Part of a small language model's weights.
Training: 788M tokens, 6014 steps.
Each number is 500 + 25 x the weight over its row's rms, rounded and kept within 0 to 999. Layers, rows and columns count from 0. Numbers have three digits each. The size before them is the row's rms in percent of the matrix's.

# layer 3 MLP down, 224x896, rms 0.0345, rows 83-223, columns 840-895
094:470515521498512499500466518507492491473500489494476498434532443559420500452497482500498458475483506495444512491504499501506500521518493468508469476551461502456529462509
100:503512485508492499509512521504494460498500447420472500540482509475517501513496442501500480547507511526492505512516493496482501457466500463539510494514560500512488473541
098:452548512520509500486483492490509466501499491395501497491485511497543499489520511501500512526505468515496481537495448501505500499501504497510529499459517499502522525512
097:504503473524509499475511524512477481489500532494524497494501484553486499496466491499499479481474504525545493512522508500504499490507497505510489496477494500509485517479
109:500497508505503500465488534462487491476499489512517505464465489549514501495510503500500484541506504507483499541474484503549498498467496558500489499523503502492507519535
096:493524505492489500541494498516437512469499501479472504491527489540525501522486450500500498506509547515497487512469531501520500497417509500494477531489507499522535498525
098:466522502507508500506518537533524498514499525488505508563468454565521498491514480500501506474494506470520506497516496498495502528494477511489506495489441497502501472549
107:502522475460480499491509436523559504519499482499510505571479516463496500544505572501500529551520501480495510528497456500515501469548500527520495493451495500487504447487
096:448507495473512500525477478519522520516500481482493512519527437526457500500506519499500517478506484485520501472485560502537499495467490492517438501459480501516511537474
102:483594487501489498528492511536437500495499530544505511526492516486482500498496468500501493475493498509520493502486554502485500500492487492497505498466470499529480513493
109:501522502480494501524470514530464527491499482507535506527469476489576499568489451501498512462531485495539499519521510499456500513455514485493519505454480500517526472489
093:472502466531494499507540494555481503515500465445485502566412491478496499531518466500500498525538488491477503501516495502523499497512523498478505524487494501483489537527
097:540526521457503500506498494486504527492496500525483498481447502497524498500482501501499507512501500480536498485518505497506499507520506456514498524453485499469488513486
106:514527479574507499541488488475484519512499484391547499520492514472512501507489539501501487539527496488528509521518522498427499481547511504546502523487533501524504438499
094:457445482508485500495490497512461508508501514523480495482508537439513499555489548499501500484484551524496496483513540503514500514550495499512524496532485499508476487510
100:531510466505525500466499530493519459504498528522509493521506417442509501490478526500500516468497510479507497523492494502492498518534481493461493503474453501449499495491
100:476512508465506499455495419492480527511499550497428522501480541535552502511528547500501481488508487506511491564510522501523499499509500454496541489484525500515493503472
105:501515496506470501483495480540498510472501533563463502524471503504458502479501528500499494486509524514514503522518499497459500521467498480522455505420493500450499502466
103:490493473502505501537493552476562510491499516530516515460506524524474499509472501500501510466496520496524517517567541502544501500473484453508473516519488500502485461492
096:502488508519481499515500473500509481509497505558487483481512549480489499484500472500500479506495495501495499449503488501519498500503513451484541504535513501450476376542
094:519506483452502499487516587537440499498499516499531503471478529460540500511497436500500510496486479506527489537493482500521500513568510496497525491487480499526495507505
095:463500474479491501497499513543499524502500497472485506521481518432492499457510485501501528562491492511455492524534487499472502519525484484507502515483516499470475518530
166:421480578455511501476494489531559492495501505472505495511496469438507500511504497499499483590495477490473499481468453501477500485558484506459502472493487501493494490445
101:501527500485503499493496449554445521500500507537478502512553498472544502447486464500499502500490531528536503517515521499470501520497503502477491479497537499500510512450
096:487525524503490500511490439481458486500501505475510506519494511554472501521512529502500520519512486500520475526479505501482500476503509499473529511518565500529528498522
103:512527479554488502521519500529544506517498484489542509571508485497444498496498487499501504513485549490509504470495501498481500472478510482483517506527482500518478493497
097:502510500450481499475495498566481492490499489492562509470539508523476499501480438500500492529493528520530515479520521499558500476556501500526505512530471500474491478492
100:510531479508527498461544539444484520509499488547477494534443519507507501448478562502499516514486509513476496503554521498474501504501504481526541510444469499481519523488
102:505471507496503500500478525511531461485499511461503495501519434517557499523499488499500499546497526506541505483472519499478500499521506516514490472505586499528493510466
096:476533486459491501517499537550458482485503501522544500497510530455539502487477504500498509537509533493524499514521484501484500509521492506533491498464423502489483499472
104:526528542467501500511513506449537503503498493515484508482492484537490500506494492501499527464496470500478491477472509501577499460492488504469484478479438500487469515474
103:506482551524491499508482527415523494504501515495532505474464516497504504493492503500499528533512533517518485490486539503437500482503493536522482496523522501469500565486
098:513497534545472502496507490484462458511500494528529509531507505464494500524513523499500483474500491531483480473474495500561499509526492519456479499465454499509500500510
105:515540470509511500494487452512520504499501512413527501432448488444539500493516485502500488526494534503473493457479468503563500492552500510474474519513414500520513462473
105:493497505528499500506493556486465507497500481479527513475513518466490501500483474500501509560482525485465498516475496497493500512553512518525490496495539500472513546543
098:557501501503515499502480502506481500494500522537498489550490513496529502487474534499500495523478461473460513445533546501506500487528514453481540484537492499493450492536
095:498529502560498499529514520456510494505500456470516499524522489512457500451489472501502488503515499549501492482584489499466500495502507498511504474528477501489535548507
102:496432524474519501490503509543470521497498486469490506527498481546524501498480513498500494469501493507442500535535460500575498509518492511498531497565605499540494557517
094:511506529487516499474502486490593513485498490493517498505477515483469500526475505500501530497489473507517520504474511499530500500453508499449447498498499498507502525511
095:560534486540493501498500482470515515513499457507515495550484482518483501506501500499499492465503489507480492460489486504471499516473496534472497514495502500430497500514
104:481507479493513500484487500502428522489499503484486504504537510530466499505491488501500495530515494557505499505466554501497500511551503520524489492545519499509487476516
106:511495509528497500513503504532526471518499515516432503524543522474439499427477517499501499546499476475538500527465439501578499520573493441499446486505455499471519447432
099:515493477527501499470474569491505489495499517571524502498509496505499500482499467501501503458502490490553485492488568496518501519427496491494505489562521499497493451526
103:491487470472506500478513532510425504505499497498483491590489478558517501511508465499501512564486493486520489484551537500422500479528490541505495508494563499517472502506
102:508462513514492500483490539442508469504501472554470506467530486497486500558498470501499502523493462492471508446519443500499500526533487542498466492507483500517485485485
101:551486492476487499532498440499571508508501461565472493536482523506504499501544536500499488533490479465498497437518460501508500482483519476509534509513506501459518496418
095:453468512542498500516522472465477507518499485552483494482483515522545500477486449499499478479499522489549507453515500501456500512395512575504460515514471498510522543491
093:537444497479484499512494496526459463484500493513435500501548478458548501492505501500499504494501509517465497529520496499480499543469508465533524493465474498536497520504
104:469538518522497500528513516520459501498500546528470490454522487486505501467504516500499491501492506493489509457489506503486500516511511528517528497509495500518500456482
101:546494507527507500498495494461518478499500465435493500504514449447472501510503504500500520484503497482505495518446486498443501456461508514514492494509477498495507499458
094:494505508495500500506500508486513487499500483427480506518506518467492498499532499502500488523503488499515494513463448500534501502493509518467492470482508499498508488469
107:518506489515509499545494522458487484509500523475480495490515496493508500501511517500500491473499508465498515472459446498534500498523522496473484494509520501485498476466
107:541517522491502500484528480522490510499500534546481501490509460521543499453502545500498499484516507455491480498505505501493499447509481496508527509492517501492523530477
101:517516475509500500461525480530511498509499486422516501464554540419483498477519493500499498520486505519503506464530513498514500511513490500492539489617511499486481523498
102:554487510487492499518521529432471492501498482557442502482462490502526500498526461500499505527521480506527505478493469499473499486497511532535451477549478501536494503486
106:499460477501514499530490535446470471503500508502543491469474469447528501479505535499499479470495541457455508497475517503526499491475509556452459517551436499506486533522
096:499536466541477500499494488511464463509498495495478506452425528536520499482496504501502517515477490512509488524538552499493501476475497504525488498557530499514483494512
095:454482525485497501499469512466492497492500480547435501512527453487479500444495530499499501484508502504496487431462488501507499498441503483523550508419467501493481504469
092:486475483517526501465489468500496502515502505477554499489510481483517502524498512499499491491523480522516516528498465502489499504504494479472539480582517501492522507505
109:461502465487486500544483509493537474498499480481582508511520470473472500545510484499499529462505521491502493561532461504479499508508492501527487506471481501516503470496
104:562489489450520499492483510514553486507498442584530518492572508445466499507505533499501500461511501489496510499508490499510501463515498435493500486510507499506536529484
092:503499482556506500500477449523554483506500483564548506447495489452481500496454494500501495534504486530528489520520542501527501481503492487531471508501503499501475506495
094:507514508536504500486514500429495531490501483381549511546479473548525501534494416500500455505497495513524501489522497500477500433460507505527527503513406500491493526496
096:482491470479514500560511498510507518503500500505472502488515523421492502501489478500499504530510472521491494501499512498569501507549499448526539492506531500491479498518
104:512511450490512500484506532543446532504501518396490502541515523524512501479488487499499511501499489502469481477522518502494501492477489482465493504525503500531518501511
100:560501486518500499490527532501462506505500512500472498507467551532495500493501497498501496489485468481493476458508542497537499523519478494517545489489528499464527527492
113:500518469541508498486496514492505476507497513468550497485477498488474499524498455499500490496516503500490506525462528500521498504493493494506478475547532501465497499552
092:493553511476476499498493514465492485493499505496493506482474523510482499514497511499502494535486501487520498509505453498520500495474514489529522483498509500510514467495
096:566495554480491501499513484459493507506500502520522491463571471546482498546499563499498502510508483484483493456520489498502499494509500496472500486534536501447515512500
105:499508471488509500511498509504469497506500541437534512480504493459471500537533458501500504469489521518470509506483565500489499468487498512538533512496472499511515545560
100:495503449505478500496515547457502504495501485485512491529509526511474500467521518501500491513492522472541520466463512503439500463523542492527493510564438499500494450493
106:532511513493511500475495526511546480482498503574524499530470514483460499516504439499498515442500492530520507482499504501541499511519467490555549491490518501521495548504
097:507416483480511500478499474500538506485502452573452496523529514532470503512529506503499464450493519491483514504458506501467500507462501530465491493517475500493521465533
095:493436498488507501539473473482493505500500466537494481493491462521476501515516482499498492539509509500500487516524497500474498519497529490487477504506517501497532496504
098:411481530519499501496486522461469515482502486474499501480549461480535504496543486499500504524526512511483499480468499500540499506521516452420544484535490501501510486497
104:491485479465468498479494514479495503489498504554529513492492453475541501439482563498500535481523488509489509529496511501484499515510490511487540492519567501503484485544
095:557505490466513499505478470530594469505498488434503484474430443520479498478499518498501466518503466514459502485498548501545499463481491483491462515487443498523505499475
096:494487502520483501509483517535536514495501474533505501518471465469459501523543559500499465493504528517519492551498461500507500500476516466501476511407500499500486512476
099:529519511484521500475505477492557522490501511498504495435492513558475499573486481499498475474506459495493492495531499500505500499567494476497563518543508500517462528502
088:473493521515498500499494543516491510507500514528535495507494542485516501537502494499499504480516500459513487519478541503475497516509493506549486520510518499478486530508
097:479494496501486498533494483474490510500499548452509492519569487543514499521518462499499527470496539515530508434517536498499498515485513534481465485508522499497528488421
109:483503480479494499489507493491526495504499504435536492515522492501514501516527528500501495504516525536539488525485469500451499455459494510499509505471482500502464537524
108:476488511497527500510498459556517482513500518427500505557484516514503500538494491501499519521520454533519504532515501501466501509485471563481492512505485499473515531490
097:470509510489538499479508461503463533512501557521466482476496496511540499498487524501499517558504495510519496466522502501554500527570495512457450519491498500493483533492
092:513459509457470501474488499493489491494498465454538501521437455456520500501530490498499485493492486489514497559575483499515499499559497498507482476490502501522485455484
140:562505462486506500521508477492501495509501474483516509497382478478501500523521513499500508458515515514508497495450471499516501516474503509531484532434553499520505486539
095:480514517483484500464547436520505485505499467487471491537461492495470499528478504499501509522507498544479519507474488499427500481511516557514533482537493500487490477507
101:532513515507493499480497506543489520501500520530494502512559474510519499466477504500499489573499513487498501472536517497462500490495502505452510507498456500516469521513
096:492515534523499500519510515494527502512500518478485499491581550499491502479498481499500490472496497468491500530521500500512500490510496476489481506441522501520482448502
110:487529475474486500456519443524479497510499538542502493484497540504463499505485465500500519487471501535514503449471504498459499522467513505472507514514494500498521536519
095:526509497532501498464485500468504506503498479508500487482456572508499499466502511500500522473526509497522497576524474502492498549529493490479502503479561502469526474485
103:528492454486505499516507465459527499491499497544448494513465485553472502506493494499499503474496472516538481524493498500452501503427501492544518496480491500507498525508
092:473479465463521499454507494508532535471497468515483491499541498480528497504497531500501500561495470531489507478534548496538501530495485534457503503494530499519497528528
092:506522495516506499537505549535483512479498518509491497419485419452556502503499516499500529460506498485531480465511520500502500511468487523532460500464497499459465459468
094:503508483481512500523493538546542501500500511548497503450485468502523499505491491499501492422490509485488503498480522501486499487477495459488496510495475500495513477478
098:476435490534492500574515485469515503507500508523455506516477564474478500503489516500500496512501461528567504491501512500440500510508488517496458486521487499521491541489
104:507511489499478500492519529467464487491501525439471491499496500522494500456504471500500511492482504496498504511451465502552502483543508511528507506499498500488514483525
101:442511495534477500492508502499492536500501525499528511551480578506538500518499510500500509436505497535511496509483537500505502493513491498484488506503489499513501477492
104:509490460484486501515500482444519492501500520486517495501518507555486501472499504499501510405503488484488503459514467500456499519473511485454524504479444500507517513557
102:457516501493501501564475556528524458487501540550537491504507543512459501499506501498500480512503527450492487514482524503503501509540495448532463488499485498453516498535
087:509486515523493499475503498544535495511500490523434493545466506519509502528498521500501513488502526504502501483499506500501500522560487548529449504552518497478462454484
109:502478555476501500493507514531537512507499514501444499457511511490492502488470492500500483506500496495451508474483499499462500532485484462459491492476499498483493496514
092:485543502476486500435502507494506503511501490485462512511505542528514502455510531500499497497512495530470507496480495501476499481503488515525508501458522500496510486519
097:523492510454505498543490517464476522506500497483511499482522535475471504508475520500500471519491514469472496543447496497494500541490486477521519513445529500522512481530
098:493482465506516500521504458498483505499499518402558503540544540452559499525479482498500455476492531486492508479497512496535501496513484473499499493495516501503506465511
095:528477547525530500459454516489506481493500502497446484523510461529466502481474465501500480549473478525518488499475537500550501502490508498472505484473529500530492485522
105:451503475500496499472496498525492503482500528532524499552478528425515500468532521499501507462471507490478493521465507503443502514491477524510491513451501499476498520503
099:494513484553512499499480529521500510508500506478500507531519496473473501495507509500500505528486502478473506458521525500528500493516507538471476501526467501464479485499
107:496513507535500500510494452518521518496499523561534503515489500543518499534507493499499474486506487499509483489508491499485499508481504517462477505553532502457495546496
092:504475526504495499505485503414512492489500479521507502541486508503569500464488493500499495525478521494504490505497492499549499473494478493480460521500494499464491497514
103:500544495525498499466472505498498494496501490464501502527503481485520499515503475502500504543503495499503520513505485501499501508502501555524481511498520499529513506529
103:526517509541474500509500521485513498473498490520455496511501526485504501489481455499499489497485533461484502500498522501558499509509516473512519510528477501528476507486
100:508527541552516500479496471521456494498501501555531508516550484536486501472509476499500535427514514482479506464430494502561502501458487536472528497511503501508530525497
102:489519507493488501504497522459480480492500519458500508410502497504574501572503476500500504518492524490485517563523531503505500516506468571503450509444524499507525458529
116:535521496514504499521500468467494481506499464468509504454521533458510502521490467500498487455509489510527500512522521503463501518441493485501535492506520500471511524571
101:520488571518513500530489506505481503495499502547523498507535463444494499529486551501501480504480477505491482430498462497492499448474488476486504500465479498525471519510
103:507508495528475500466517511513500507512499491500477496510488493475498498500509555499499496486462508515432514461538475498440500535493503457472497484439494500500467498507
104:507477463482482499520518543493526492489499488484494502527510510441494500529492505500500480472500511494482498562519514499484500489479500528517514467504473499495486474503
098:519496462441501499494494496490492475490501508545503504471549506618403503497505434500499501533480503520493494486540465502486499495536519518490460501472496500505474516502
102:494470530463504498511526454462522497481499505511504493514510455570425501500517487499501482485483555505530512569510466499561499515471531521497500468477504499485497522453
101:497537493514498500529490511469491489502499522496550495507520481511470500458489493501502480504495506495514500505521519501520499515514505475463489491490528500494523524490
102:517510516514503498486508565509547490505499524511573491474505482397545501530485465500500488514489486490491509521498473500567500491545493516453422488551493500522491503510
096:527532470472497499472496432457536502498501494508491507479507545538523503512508530500501509482486519498496497486507461500507501471457519496523560498497453500482502499493
098:500534500461495500485490535482496491514500505486521511491506482442494502481538505501499483442500487519485497485505494502448501507531514491497495514494471501472491487535
104:503470585479501500467512528483527505504499496540477498520410513477509500512480519501501499514498496509482510505492471498522499481456497459477493513509503500516486478519
098:496444535481525499496524494497468502480500496536450497532462486499501500527540551500501503520505547455520503522506536498535501510546511509466498521507553499511519501507
101:509517489501508500505488530493510510517500471475514501489478513563486500474506488501501498497499486518514500487491491502536500493472493494498591506495488500528508510569
104:436460486502506500495473471502552520518499521507500511485511512477476498480526463499501493502512481501501491494491503498425500495465518511508525504501522499476493479473
095:498430517487510498517496498512497491499499487513475498518576515538431502558505474500498503469503537516461494475513505500426501503488499478486543506472565499483501561530
101:481526491482531501502465504523551520509499516543535493516495512545486499483505525499501511538493510499518506479506479501499498466459512495503494500519502500522492522494
100:445523494460484499532546477506499531499499467508508507449523543520541500505524493502498494495504512518509511449503457501564499486547510466503493501576513501505500501486
097:492557471501512499498448480499502490499499491486482502430557471539484502516515465498501498510518497497484498514535460499444499520478509475465474465509525499502479476499
102:481505486496509500479508501552526500491499547545485511496479480538452499500484532501502486512492534493515506507526560497454500488540509537506476502477483499482513443484
099:512445506445492500511507473433521495483502491540453503500476508505490500526486544499499502445500484499476504498505473503485500486482499535500521508447492500444478466421
107:541527523534518500460533529515387520508499505436499498510469525500547499484486481499499488484507478511543502558517557499504500497517476499514433507534544501466501472524
099:518529503506484500507497478502569501508501488512463507479523486555538502508495533497498521560515507512544509492484530502500499496534505514533498495563498501502524460517
097:474534502524476498485513477573532520515499535485493505522495534510531500442494492502499492491499492505523504443503492499496501474474504519504483506461535501491478503479
099:445535472538505499507497525449507498493500507480520499573507494463519501509484475499500527479499496502503517469501532502448500525531511473533486509497534500524509498500
101:505493509465507500524503520482454517519497488434531504500481523508510499478481449498501502520504525522536517526508457500483500512488498458482488487507464500502506455493
094:498500475476500499482496470508532543506499531469455508496476524501475501500521533499500517474513467500479511502508535500496499499467502500518561501494468501455468565453
094:548478552505486499540520495492496482516500454502544509484524445459484500498499523501500512523516468512477480475489491500530499472505486485497485496504438502499489501555